Part of a small language model's weights.
Architecture: untied embeddings, ALiBi, local attention windows, value embeddings, hashed n-gram embeddings, a smear gate, an embedding shortcut, capped logits.
Training: a variant of Muon for these matrices, 135M tokens.
Each number is 128 + 32 x the weight over its row's rms, rounded and kept within 0 to 255. Layers, rows and columns count from 0. The size above them is the row's rms in percent of the matrix's.

# layer 2 MLP up, 768x192, rms 0.192, rows 739-767, columns 96-191
size [100 107  97 101  92  95 100 116 100 100  96 104  94 101  94 101  85 120  97  96 107  90 100 101 103  96  95 106 114]
[[114  63 185 107 180 128 108 146  83  97 113  98 133 114 133 113  47 115 128 101 155 189 126 192 148 143 163 112  63 132 105 101 143 107  95 163 109 109 151 134 140 127  59 136  81 100  90  86  90  73 153 125  93 123 130 166 147 109 112 120 114 110 141 106  76 155 163 165 156 140 145 163 104 117 144 127  97 137 196 110 168 170 166 154 135 177 187 165  59 152 145 194 147  88 108 134]
 [ 89 144 120  77  75  57 143 134  95 191  71 128 116  84 131 121 118 115 130  88 163 145 112 122 122 145 122 161  87  81 168  81 177 128 109 111 108  98 112 214 129 106 188 145  93  84 113 141 163  97  77 132 131  58 151 118  81 146 142 167 119 127 162 123 118 151 108 128  98 133  81  68 178 169 129 133 114 166  86 127 132 170 164 108 131 131 130 157 149 172 150 115 125 127 174 181]
 [140 117 138 179 148 128 118 138 114 101 146  69 151 164 130 144 102 114 129 164 165 128 119 142  95 145 156 142 171 129 107 121  96 191  57 166 166  97  72 113 155 118 149 114 116 111  83  74 180 168 147  89 110 119 100 159 110 131 136 134  91 141 147 123 126 144 145 120 138 177 121 129 136 102 188 103 117 115  69  89 106 159 132 116  96 101 123 103 125 152 104 137 151  96 167  84]
 [ 93 170 107 119 126  99 131 159  95 171 104 149 129  84 137 144  90  64  93  67 157 103  70 156  87 107 172 127 141 131 111 165 142 154  97  65  60 110 113 172  84  73  56 140 134 155 129 119 204 153 121 152  94 175 118 106 153 138  79 117 153 155 146 159 109 143 111 150 108 162 132 118 100 144 107  90 202 128 105 166 125 113  79  87  97 144  92 102  78 132 149 168 165  97 158  94]
 [130 141 131 111 165 119 104 130 170 125 198 110 169  91  85 136 207 109 235 101 165 131 167 105 139 101 113 143 100 177 144 143 150 105 120 143 102 135 164 138 160 111 109 125 148 151  86 125 110  65 139 100 143 117 134 211  84 122 111 106 207 167  86 110 135 151 174 137 183  99 113 162 139 151 127 170 137 171 163 137 196 121 133  93 169  57 185 151 154 123 158 121  72 121 205 113]
 [ 62 196 130 128 154  42 139 171 121 137  61 108 128 130  86 131 150 125 118  67 102 146 122 114 140  86 154 109 142 112 119 131 107 167 113 121 137 121 178 159  86 114 115 151  94 157 126 107 141 153 118 112 140  78 162 141 117 125 145 171  70 181 119  97 173 163 125  20 108 107 146 141  80 157  79 121 128 143 114 110 134  85  84 122 160 142 110 123  70 123  79 165  69 149  90  67]
 [ 62  63 140 126  98 183 117 117 139  82  97 168  90 119 112 142  81 134  82 135 183 153 177  81 105 114 136  86 139 139 149 118 146  99 139 140 106 150 113 162  94  98  76 137 128 110 100 132 124  74  89 123 109 123 104 165  48 134 187 153 124  73 108 115 117 138 207 154 127 168 120 157  93  92 115 117 198 123 100 146 116 152 139 135 101 170 124 119 113 133  65 131 197 111  85 116]
 [162 126 111  52  62 118 119 136 158  85 164 132  90 132 162  98 190 153 126  38 202 172  76 190  81  74 142 102 114 119 100 128 159  89 143 121 130 166 121 153 140 171 112 104  59 117 142  69 180 150  97 111 132 129 164 119 101 144 117  92 126 122 103 156  99 109  85 143 115 163  86  79 123 142 146 112  82  80 162 118 124 125 120  85 127 105 132 154 128  92 183 141 132  80 124 174]
 [111 106 110 124  83 147  97  84 185 140 132 123 140 124 103 139  81 130  76 186 162 178  92 125 153 141 161 152 160 103 193 117 157 120 202 150  82 108 109  90 198 239 147 124 168  85 156 149  96 103  62 164 163 116  88 151 113 165 145  47  94 138 127 131 141 149 143 108 103  93 115  65  86 170 164 132 182 134 135 121 128 147 181 135 145 117 162 126 161 124 152  86 118 140  82 135]
 [138 185 138 111 154 121  60  72 194 127  85 125  94 101 144  71 146 121 148 171 142 136 129 127 147 131 142 118 133 124 179 136 163 112 106 141 140 194 109 159 142  78 133 115 109 122  99 135 118  75 186 167  84 138 151 121 178 107 128 139 139 147  91 168  89 149 140 114 103 167 109 173 137  91 136 127  89 147 176 156 113 130 109 117 119 129 135 107 107 127 136 113  70 111 178 142]
 [101 133 115 172 148 149 114 148  98 152 128 111 153 158  93 148 183 107 132 185 173 111 119 114 131 115 163 131 144 122 163 113 159 124 144 129  84 136 114 196  98 103 114 113 185  84  89 106  58 101 110  90 137 129  82 129  72 130 149  95 137 127  79  59 125 170 197 202 152 124  92 151 144  93  71 146 169  98 134 167 159  69  87 152  83 126 123 121 146 158 157 127 203 138 183  99]
 [ 91  47 176 122 147 107 126 158 106 183 124 131  91  94 105 151 108  92 115 117  78 140 184 208  94 131 133 131  64 137 153 136  98 135  97 141 141  95 116 143 120 100 117  84 137 112 102 104 156 114 142 117 191 104 164 160 129 121 138 126  99 121  86 114 101  80 111 120 125 103  55  98 118 139 158 113 116 145 129 132 154 161 151 102 122 214  84 109 204 119 135  47 140 156 102  99]
 [ 99 127 115 141  73 109 131 140 113 123 121 118 165  82  81 152 102 123 103 147 117 119 100 106  99 105 139 141 162  61 111 137 106 118 107 127 130 107 178 188 138  49 129 143 139 165 113 131 159 145  70 108 114  99 182 141  93 160 156 169 107 111 103 139 169 104 115 158 152 146  92 116 108 146 122 187 132 208 108 191 153 141 145  93 115 150 106 122 161 141  96 117 125 147 108 107]
 [118 193 172 100 143  98 149  96 133 190 201 163 117 101 142 155  98 122 100 150 106 176 125 109 146 190 108  95 101 163 111  86 115 149 135 103 148  96 205 142 142 161 136 116 154 150 142 101 102 144 155 122 216 143 110 113 119 131  86 147 113 122 111 103 155 108 106  76 135 176 111  62 100  93  77 106 121 135 151 149 117 124 108 173 109 177 124 145 152 156 119  91 106  92 150 114]
 [173 128 106 213 104 133 145 142 121 155 117 104  72 106 102 118 119 191 183  95 127 149 122  76 211 109 147 141 154 123 106 181 110  75 118 123 100  82 120 139 131 155 173 150  62 139 173 154 122 125  60 127 128  99 117 149 108 127  57 116 108 164 148 174 101 177 116 138 158 133 160 164 125  85 107 150 124 165 156 104 123 148  68 101 180 178 108 145  68 134 106 135 119 150 126 177]
 [129 112  73  37 171 174 108 116 147 154 181 107 119 145 162  90 128 100 125 108 135 159 129 160  77 171  87 110 114  58 151 134  92 208 168 145 100  79 122 135 167 133  91 196 139 140 147  90 129 153  97 102 131 211 149 125 129 133 137 149 112 103 155 167 117 102  88  87 158 176 145  83 154 141 125 124 143  98 121  95 135 117  99 103 153  81 139 122 137 143 141 142 108 120  83 125]
 [105 104 115 165 140 157 100  45 185 155 118  54 107  86 116 119 121 133 117 121 142 133 122  90  69 203 130 198  96 139  89 113 183 150  90 216 139 152 140 108 190 132 120 154 113 123 113 115 141 160 132 158  97 110 122 134 113 157 163 152 120 158 179 157 119 126 131 105 134 108 133 129 106 130 125 147 118 135 140 150 164 129  83 147 183 201  84 113 123 116  95 191 125 146 111 119]
 [164  85  51  92 131  82 152 103  94  99 149 141 179 147 129 132 129 103  66  95  77 135 125  86  85 101 134 143 120 132 133 123 151 147 110 164 179 124 206 129 185 144 135 124  51 112 143 108 119 163 111 129 112  57 114 161 164 124 123  65 115 125 136 150 151 178 100 105 157 120 159 143 124 140  83 142  87 126  78 172  93 152 153 131 156  88 159 191  49 144 160 183 149 111 110 192]
 [127  88  92 150 133  83 184 110 156 133 150 111 158 166 187 118 172 102 146 168 167 139 152 130 120 108 129 111 134 117 135 113 113  98 115 116  96 160  76 130 139 124 143 113  97 106 113  47  90 101 101 122 162 141 185  92 110  92 109 123 155 136 156 167  99 149 158  90  94 162  72 163  96  53 138 164 100  73  77 125 139 157 128 109  15 132 157  90 149 154  98 167  84  83 158  95]
 [181  99 109 131 139 173 184  79 145 105  86 122 189 136 139 113 132 139 126 135 144 117 103 106  94 148  86 165  98 168 223 155  78 118 161 167 137 135 193 142 134  93  91 132 161 107 115 185 114 122 153 134 115  69 177  91 137  91 164  71 142  52 108  97  68 119  94 111 135 147 188 115 121 142 136 113  81 126 110 126  78 156 134 159  82 113 152 184 102 148 121 128  91 171 126 169]
 [139 127 150 122  65 144 201 102 196 143 123 136 149 178 153  71 127  98 136 155 211 117 131 135  86 142 153 128 108 112 120 114 109 106 133 123 157 131  96 180 110 142 112 124 100 148 117 146 112 155 128 121  74 146 150 114 155 108 135 174 121 115  82 138  98  90 137  73 115 193 128  92 154 164  62 124  88 164  98 173 133  83 124 156  97 201 113 126 140 115 146  91 142 162 134 196]
 [180 131 176 110 156 105 155 125 136 157 138 108 143  78 156  72 138 134 152  72 130 123 108 166 138 133 132 128 161  87  85 144 136 111 144 111 174 155 115 183  92  83 140 146  66 136 114 127 130 177 147 174  71 138 126 133 161 110 141 157 121 111 188  92 139 119 107 128  90 125  59 138 106 167 168  41 181  80 114 144  71 127 145 119 153 132 132 113 106 121 160  78 122 161 122 167]
 [ 73 151 147  89 118 104  94 134 141  56 129  63  77 167 109 109  81 160 144 170 129 144 152 138 147  71 108 199 153 141  81  86 153 196  77  76 159 134 108 131 115 177 150 100 161 102 124 140 110 148 148 133 157 148 127 117 103 107 139  88 144 184 173 124  82  90 121 104 121  94 126 118 109 162 122 116  89 191 105 153 107 203 129 123 109 123 190 149 124  98 128 120 154  94 156 134]
 [124 176  95 152 130 103  73 102 126 163 122  82 114 125 133 122 141 168  74  59 136 109 125 160 145 124  81 154  50 154  94  76 128 155 159 149 129 132 117 154 116 173 176 104 154 177 131 100 108 158 168 132 144 140 108 141 181  66 117 159 149 130 113  82  30 151 182 146 142 133 107  43 136 187 136  60 117  80 177 173 142 136  83 134 137 175 150 139  99 133 149 181 161 131 142 173]
 [153 113  86  81 133 119 164  95  49 143 126 161 111 142 126 153 136 131 159 100 104 108 123 153 181  94 128 137 117 118 159 129 163 149 127  81 134 145 126 160 133  76 102  96 119 167  78 122 137  55 163 136 194 162 109  87 129 133 125 119 146 101 174  61 117 144 166 107 160 170  70  89 151 107  98 102  92 100 161 103 145 124 102 114  77  73 141 141 112 137 111 181 117  86 119 141]
 [153 108 174 112 148 148  87 102 110 155 186  87  66 110 126 181  79 127 160 122 134 144 144 115  38 132 138 162 120 109  96 122 111 127 139 114 120  86 145 167 171  70 138  86 168  97 111 132 142 148 117 121  90 113 152 163 114 125 136 134 178  81 107 139 118 109 113 132 105 127  59 113 124 168 141  85 116  76 111 134 134 102 142 120 100  77 127  99 134  99 182 121 129 102 124  93]
 [118 174 161 107  71 147 144  49 153 128 141 132  83  90  67 188 159 144 130  56 108  98 167 152 114 166 139 182 142 130 162 137 100 124 169 140  61  64  57 143 121 110 136 163 107 122  80 176  91 123 118 210 160 147 112 156 129 145 126 103 124 110 111 110 114 149 126 108 188  91 101 154 111 103 170 154 155  98 106  86 155 197 103 120 124 102 102 109 111 131 110 104 120 142 137 114]
 [211 149 113 112  97 108 131 102 141 124  88  41 164 101  31 133 114  32 146 118 125 137 112  90 154 147 143 182  93 116 148 165 115 112 117 150 143 187 137 146 162 139  88 132 135 118 122 152 133 110 212  72 131 124 102 150 144  89 174 143 129 116  89  95 106 168 102 155 161 120 161 105 142 114 186 166  82 105 141  97 122 101  99 149 141  89  74 192  63 130  93 108 146  67  80 131]
 [155 108 172 117 151  99  87 187 148 126  87 137 113 149  94 124  94 146  63 134 144 123 153 164 132 118 111 120 120 101 147 103 142  92 195  86 110 164 134 129 104 113 196 125 149 132 123  83 168 133 135 150 145 166  33 118 128  89 110 111 119 105 125  81  48  88 186 117 148 127 134 110 153 109 123 120 165 161 140 141 219 147 141 108 146 184 146 176 131  98 133 127 163 111 105 111]]
# layer 2 MLP down (transposed), 768x192, rms 0.0905, rows 739-767, columns 96-191
size [111 105 103  99  91 100  99 109 104  97  96 109  98  97 106 104  97 100 103 105 115  88 102 110 105  97  95 102 102]
[[107 167  89 114 136  99 104 153 105 102 132 183 108 147 109  75 139 159 104  90 100  98 101 118 176  93 132 134 144 138  68 122  98 181 130 127 151  55 126 120  69 177 111 178 177 158 103  63 109 199 134 141 173 191 169 150 154 117 130 109 159 100 118 121 170  80  71 131  79  98 166 110 129 141 193 162 112  97  91 123 132  99 167 132 145 105 101  98  87 122 176 108 141 163 155 128]
 [151 128 145 100 206 175 118 141 178 123 121 140 169 103 173 142 121 146 117 181 149 147  74 122 139 110 108 177 149 161 137 155  86 129 118 143 112 124 151  77 102 165 114 123  94 163 162 179 107 168 133  73 169 108 146 161  93 115 147  91 140 220  65 113 130 148 165 129 149  93 194 140 100  94 205 103 111  93 103  86 107 125 146 146 131 111 154 138 158 116 167 169 116  87 116  94]
 [139 157 186 160 131 140 142 163 152 134 112 147  89 134 130 139 195 142 152 130 151 191 182 123 186 119 161 144 166 122  95 143 148  87 133  90  94 137 208 142  96 223 145 122 196 141 129 108 122  99 156 108 149 166 163 149 116 113 151  28 148 123 113 112 125 103 121 118 124 127 101 136 124 116 136 127 115 183  82 182 111 141 187 127 143 121 127 169  90 117 160 164 140 119 149 138]
 [165 123 119  74 159  90 142 110 162 113 171 110 109 155 165  96 105 142  88  91 166 190 143 162 131 107 148  82  87 104 167 152 135 255 149 164 127 125  89  94 120 115  43  74 169 108  78 142  96 138 138 173 121 157 157  98 151 106 101 108 135 133 103 111 143 126 108 131  75 160 107  96 121 143 108  81 149  74 140 176 136 144  89 142 171 136 169 144  98 185 161 170 185  73 119 123]
 [115 119 174  92 125 116 131 165 125  91 122 129  87 208  98 126 109 113 103 146  78  95 169 127  98 113 132 163 151 142 142  66 106  89  42 121 157 118 121 111 117 207  79  71 112 113 170 181 163 116  99 101 143 135 150  98 123 138 154 166 100  71 106 154 172 118  84  60 114  95 145 109 107 143 161 170  96 142 106  98 130  97 189 175 110 130  97 155 112 166 126  78 120  83 114 122]
 [110 117  96 132 104 128 161 112 113 154  78 125 114 101 161  74  94 131  94 163 133 142 173 142 104  62 124 153 113 112  85 102 163 110 153 143 116 142 117 139 179 115 193 110 169 102 156 110 121 138  70 162  94 153 127  89  87  92 135 191 111 140  84 102 105 105 100 137 107  86 151 129 125  79 141 140 124  92 109  56 108 126 126  84 131 164 122 104 155 172 178 153 137 126 193 101]
 [ 63 165 151 123 120 125 112 119 140 135 133 176  61  99 106 124 123 107  91  98 221 106  87 131 197 116 104 134 163 180 123 118 124 154 114 152  82 141 168 157 110 156 153 135 127 159 156  97 123 117 125 123 146 127 157  91 122 168 201 168 156 139 106 131 155 125 111 172  86  98 146 101 117 143  62 136 133 134 138  75 117  87 182 156 170 187  86 106 106  67 173 206 110 101 152 130]
 [137  80 124 101  98 138 107  95 193 129 132 152 119 191 116 142 124 181 145  86 126 111 150  59 138 141 125 149 175  89 129 147 136 151  94 133 192 127 127 169 148 141 136 141 126 218  87 102 133 106 135 147  79 130 169 144  52  89 118  99 114 113 117 114  64 126 180 125 141 177 110 100 104 140 132 121  87 127 203 215 133 135 156 110 128 172  81 146 141  82 122 148 130  64 141 144]
 [167 114 180 148 103 105 133 130  56  74 175 142  74 108  95 123 107 183 173 126 130 124 119 136  92 138 131 104 114 103 125 197 112 142 129  93  75 181 141 117 164 143 114 170 150  63 225  80  93  99 134 147 175 118 136 102  84 160  88 102 143 149 109 105 119 100  98 154 143 129 101 133 125 160 106 126 126 151  99 149 100 162 153 105 154 151 124 127 187  77 111 111 138 138 195 100]
 [138  93 156 119 107  89 176 150 111 125 131 133  86 125  70 167 116  74 125 130  94 130 162  93  79 154 133 129  90 149  74 113 144  85 153 150  99 135 101 101 191 172 129 111 185 159  91 108 132 147 196  89 181 169 117 131 173 118 118 117 143 161  92  92 114 101  75 167 163 109 163 174 184 162 135 121 142 140 160  97 150 147 153 103 106 130  91 150 136 140 124 118 117 116 118 110]
 [118 151 129 107 106  92 117 109 143  78 121 144 127 153  86 139  98 110  87 152 171 104 130 115 155 108 113 100 122 167 171  73 119 111 168  74 165 139  61 175 127 144 106  83 148 116 180 143  99 141  81 121 135 102 149  94 122 166 120 111 115  68 136 110  92 105  55 130  83 151 142  89 135 135  71  41  42 124 110 147 121 157 147 131 198 122 160 102 175 129  97 136 146 125 172 143]
 [105  69 120  78 111 146 159  95 172 166 109 127 174 131 156 133 152 175 130 102 135 141 153 160 129 148  86 148 172  93 131 161 159  65  64 164 165 153 132 159 156 137 113  68 116  84 194 115 140  60 193 122 109  75 143 173  92 126 144 120 174 150  82 101 128 121 128 112 108 184 125  90 134  88 124 141 123 114 120  88 145 143 129  76 147 167  93 169 199 116 158  74  95 182  71 178]
 [108 131 137 135 216 149 115 161 155 123 164 134  88 163 152 117  84 120 102 127  87 115 155 149 153 166 146 152 173 161 168 153 121 159 115 177 133  82  56  60 140 168 132 106 139 102 102 122 147 178 142 121  93 177 170  72 104 149 156 119 136 133 143 100  92 128 175 159 141  85 139 102 142 116 116 170 158 115 115 100 111 117 116 133 126 104 168 168 157 174 135 178  70 121  86  74]
 [136 144 146 118 111 119  93 162 165 180  84 166 201 125 104 129 155 155 103 155 163 158 143 116 159 209 136 122 110  80 112 114 121 148  84  98 120 113 156  74 101 129 108 104 182 219 159 112 129 162 109 114 151 115 108 132 147 128 140 120 137 145 121 140 157 112  70 164 140 162 112 106 139 135 113 169 110  94 132 113 102  58 114  84 126 145 105 132 122  95 111  70 149 160 155 173]
 [188 116 161 144 175 135 160 106 133 124 155 112 130  95 192  82 184 115 146 105  99 129  36 170  94 162 118 158  94 123 204 112 184 110 157  71 139  81 143 103 128 146 128 148 130 198 121 128 140 134 212 148 158 110 161 120 192 143 132 109 158 115  89 122 121 102 102  99  70 107 143  93 155  98 151 132 159 109 123  59 160 158 127  94 182 102  97 113 151 106 127 107 149  84 191 160]
 [148 130 161 140 169 112 166 146  83  90 109  99 163 128 134 152 115 159 113 116  87 153  97  89  65  95 143 118  76 156 187 152 142 146 173 103 113 147  62 101 171  94 119  93 115 119 127 132 117 149  76 113 216 106 144 126 169 121 131  86 123  94 123 227 136 152 120 109 136 148 128  76 121 170 111  89  98 169 103 167 125 173  85 196  70 139 110 124 145 134 119 141 157 162 142 125]
 [114 188 102 181 126  67 144 226  93  50 142 119 121 123 184 134 115 118 135 151 128 161 142 193 159 106 146 128 154 135 150 147 142 101 114 107  97 126 107 100 154 126 125 102 141 125 162 138 186 138 140 156 154 167 161 193 117 195 130 163 122 114 106 136 118 173 113 143  77 126 132 131  74 134 147  68 151 138 115 101 121 136 141 133  96  84 135 167 159 132 124 170 131  92 145 198]
 [173 138 155 110 131 119 175 153  55  60 114 111 147 139 117  94 151 160 159  65  76 142 167 120 119 106  80 129 143 128 132 139  91 147 160  92 135 116 123 132 112 109  91 101 118  78 137  97  79 106 107 167 108 100  93 135 156  89 100 133 168  77 163 182 173 140  87 170 117 186 129 132  65 131 124 133 111  92 106 163 118 136  80 122 109 135 166 118 128 130 164 134 138  85 162 138]
 [143 104  80 126 132  79 136 114  87 113 179 121 142 106  81 124 209  79 134 149 146 146 163  76 153  68 110 166 158 159 162  92 112  88 123 138 104 156  67 128 145 160 126 120 121 174 115 127 158 111 134 161 174 117 132 112 117  94  87 209 166  74 157 128 157 121 113 133  74 149 126 164  93 101 111 152 112 166 141 146 173 158 140 103 103 106 164 118 169 125  91 188  97  75 161 161]
 [157 142 116 147 140 125  82 185  76 165 144 192  92  82 182  72 105 135  84 158  92 166 185 150 201 117 134 139 106  85 117 158  91 207 157 153  89 156 162 138  75 128  75 147 127  98 107 131 107  79  99 131 147 123 178 173 144 149 143 115 134 121 117  96 212 119 126 149 164 144 181 158 160 122 138 129 116 147  59 140 169 125 168 153 140  91 106  90  81  96 144 117 134 138 177 131]
 [115 114 145 141 113  94 148 164 144 125 172 114 150 131 100 124  67 172 149 106 112 106 149  67 174 151  96  95 145 145 144 116 151 175 125 136 167 173 149  91  76 123 144 149 104 153 133 140 112 124  99 118 192 119  94 106 165 141 141 188 114 125 117  87 144 163  73 160 120 153 100 132  56 134 161 145 151 135 167 178 127 195 135 136 231 139  89 123  93 119 122 148 133 132 185 135]
 [132 163 131 105  98 135 160  66  68 147 138 120 148 138 185 141 144  74 127 133 119 126  93 123 105 124 114 142 104  88 121  81 127 131 166 128 156 134 139 132 123 100 101  69 113 135 101  91 151 143 148  77  87 120 180  81 126 101 176 160  91 136 130 109 115 112 138 126 180  63 165 133 140  78 156 135 134 128 126  82 126  57  99 178  88 119  84  53 133 161  66 173 129 113  98 137]
 [131 115  84 142 158 133 120  89 116 110 128 142  98 114  62 101 150 159 188 139 114 191 133 132 102  38 160 201 127  95 128  97 100 136 146  75  86 144 133 131 167 118 140 157 137 124  95 134 172  58 164 148 162 135 102 123 121  97 110  86 131 138  95 191 170 159 109 147  97  89 128 159 107 125  76 160 125 130 160 136 145 153 107 130 179 100  88 138 130 149 148 119  61 116 159 164]
 [132 100 117 151 121 108  97 129 130 206 100  64 132 168 114 141 138 128 135  65 130 130  98 131 121 131  80 101 148 170 131  85  55  96 106 169 137 102 112  92  88 106 180 118 111  78 141  79 142 100 134  99 156 108 147 210 144 118  86 110 188  92  77 106 152 128 162 170 129 146 172  85 139  98 141 161  97 116 121 134 146 181 116 188 124 112 112 135 146 108 177  95 114 107 111 128]
 [142  85 120 121  79  99 174  99 171 175 220 122 163 150 201 156 115 165 113 105 117 108  94 136 111 133 110 164 115 146 156 132 130  81 118 127 151 165 172  78 147 145 131 103 108 102 133  84  20  97 150 161 140 155 146 105 152 151 131 122 104 172 143 112 105  92  78 118 139 116 113 193 154 116 180 114  84 144  98  77 119 119 183 157 137 114 138 135  82 125 145  82  76 127 159 141]
 [106 136 157 157 119 112 158 122 162 105 103  87 150 116 132  91 125 126 105 153 132 168 124 135 161 119 162  43  89 121 154 136  79 143 150  59 119 163 108 158  83 199 147 136 157  90  93 103  72  94  83  99 148  98  48  87 161 123  53 172 149  90 129 178 151 101 103  95 137 194 127 120 134 151 144 131 128 127 212 178 133 135 153  95 179 133 144 114 114 105 153 118 168 148 152  93]
 [105 100 111 105 121 135  53 174  61 166 109 106 106 153 161 109  44 100 134 165  75 106  73 131 112 114 122 145 129 171  73  82 144  62 148  65 127 124 170 101 118 134  99 159 195 148 183 126 150 133 184 184 130 129 135  81 220 116 113 181 146 129 114 121 160 175 104  97  85 106 122 141 126  98 170 118  67 170 138 151 155 126 170 199 123 176 120 144  95 165 119 108 132 131 126 127]
 [ 91 127 120 133 142 159 207 101 144 141 110 134 135 122  71 109 142 145 175 111 156 123 186 129  96 101 134 199 147 170 124 116 110 183 136 145 113 137 155 152 129 141 112 126  88 128 110  70  62  91 140 142 147 158 105 161 132 116 123  54 139 114  91 118 142 120 102 110 115 189 116  64 129 100 116 105  90 163  84 119  96 140 127 183 169 114 130 167 124 127 153 198 115 143 125 139]
 [189 135 150 133 124 180  73 154 145  96  67 128 122 170 186  63 127 144  74 122 110 150 129 153 158 166 119 144 180 191  97 187 161 124 211  99  69 174 122 147  91 138 108  96 195 144 112  69 108 135 137 119 164 107  99 139 146 143 118 106 144  74 112  63 102  87  82 116  39  83 195  96 148 123 138 175 131 159 113 126 184 144  94 156 147 124 126 133 150  99 170 136 153 132 148  76]]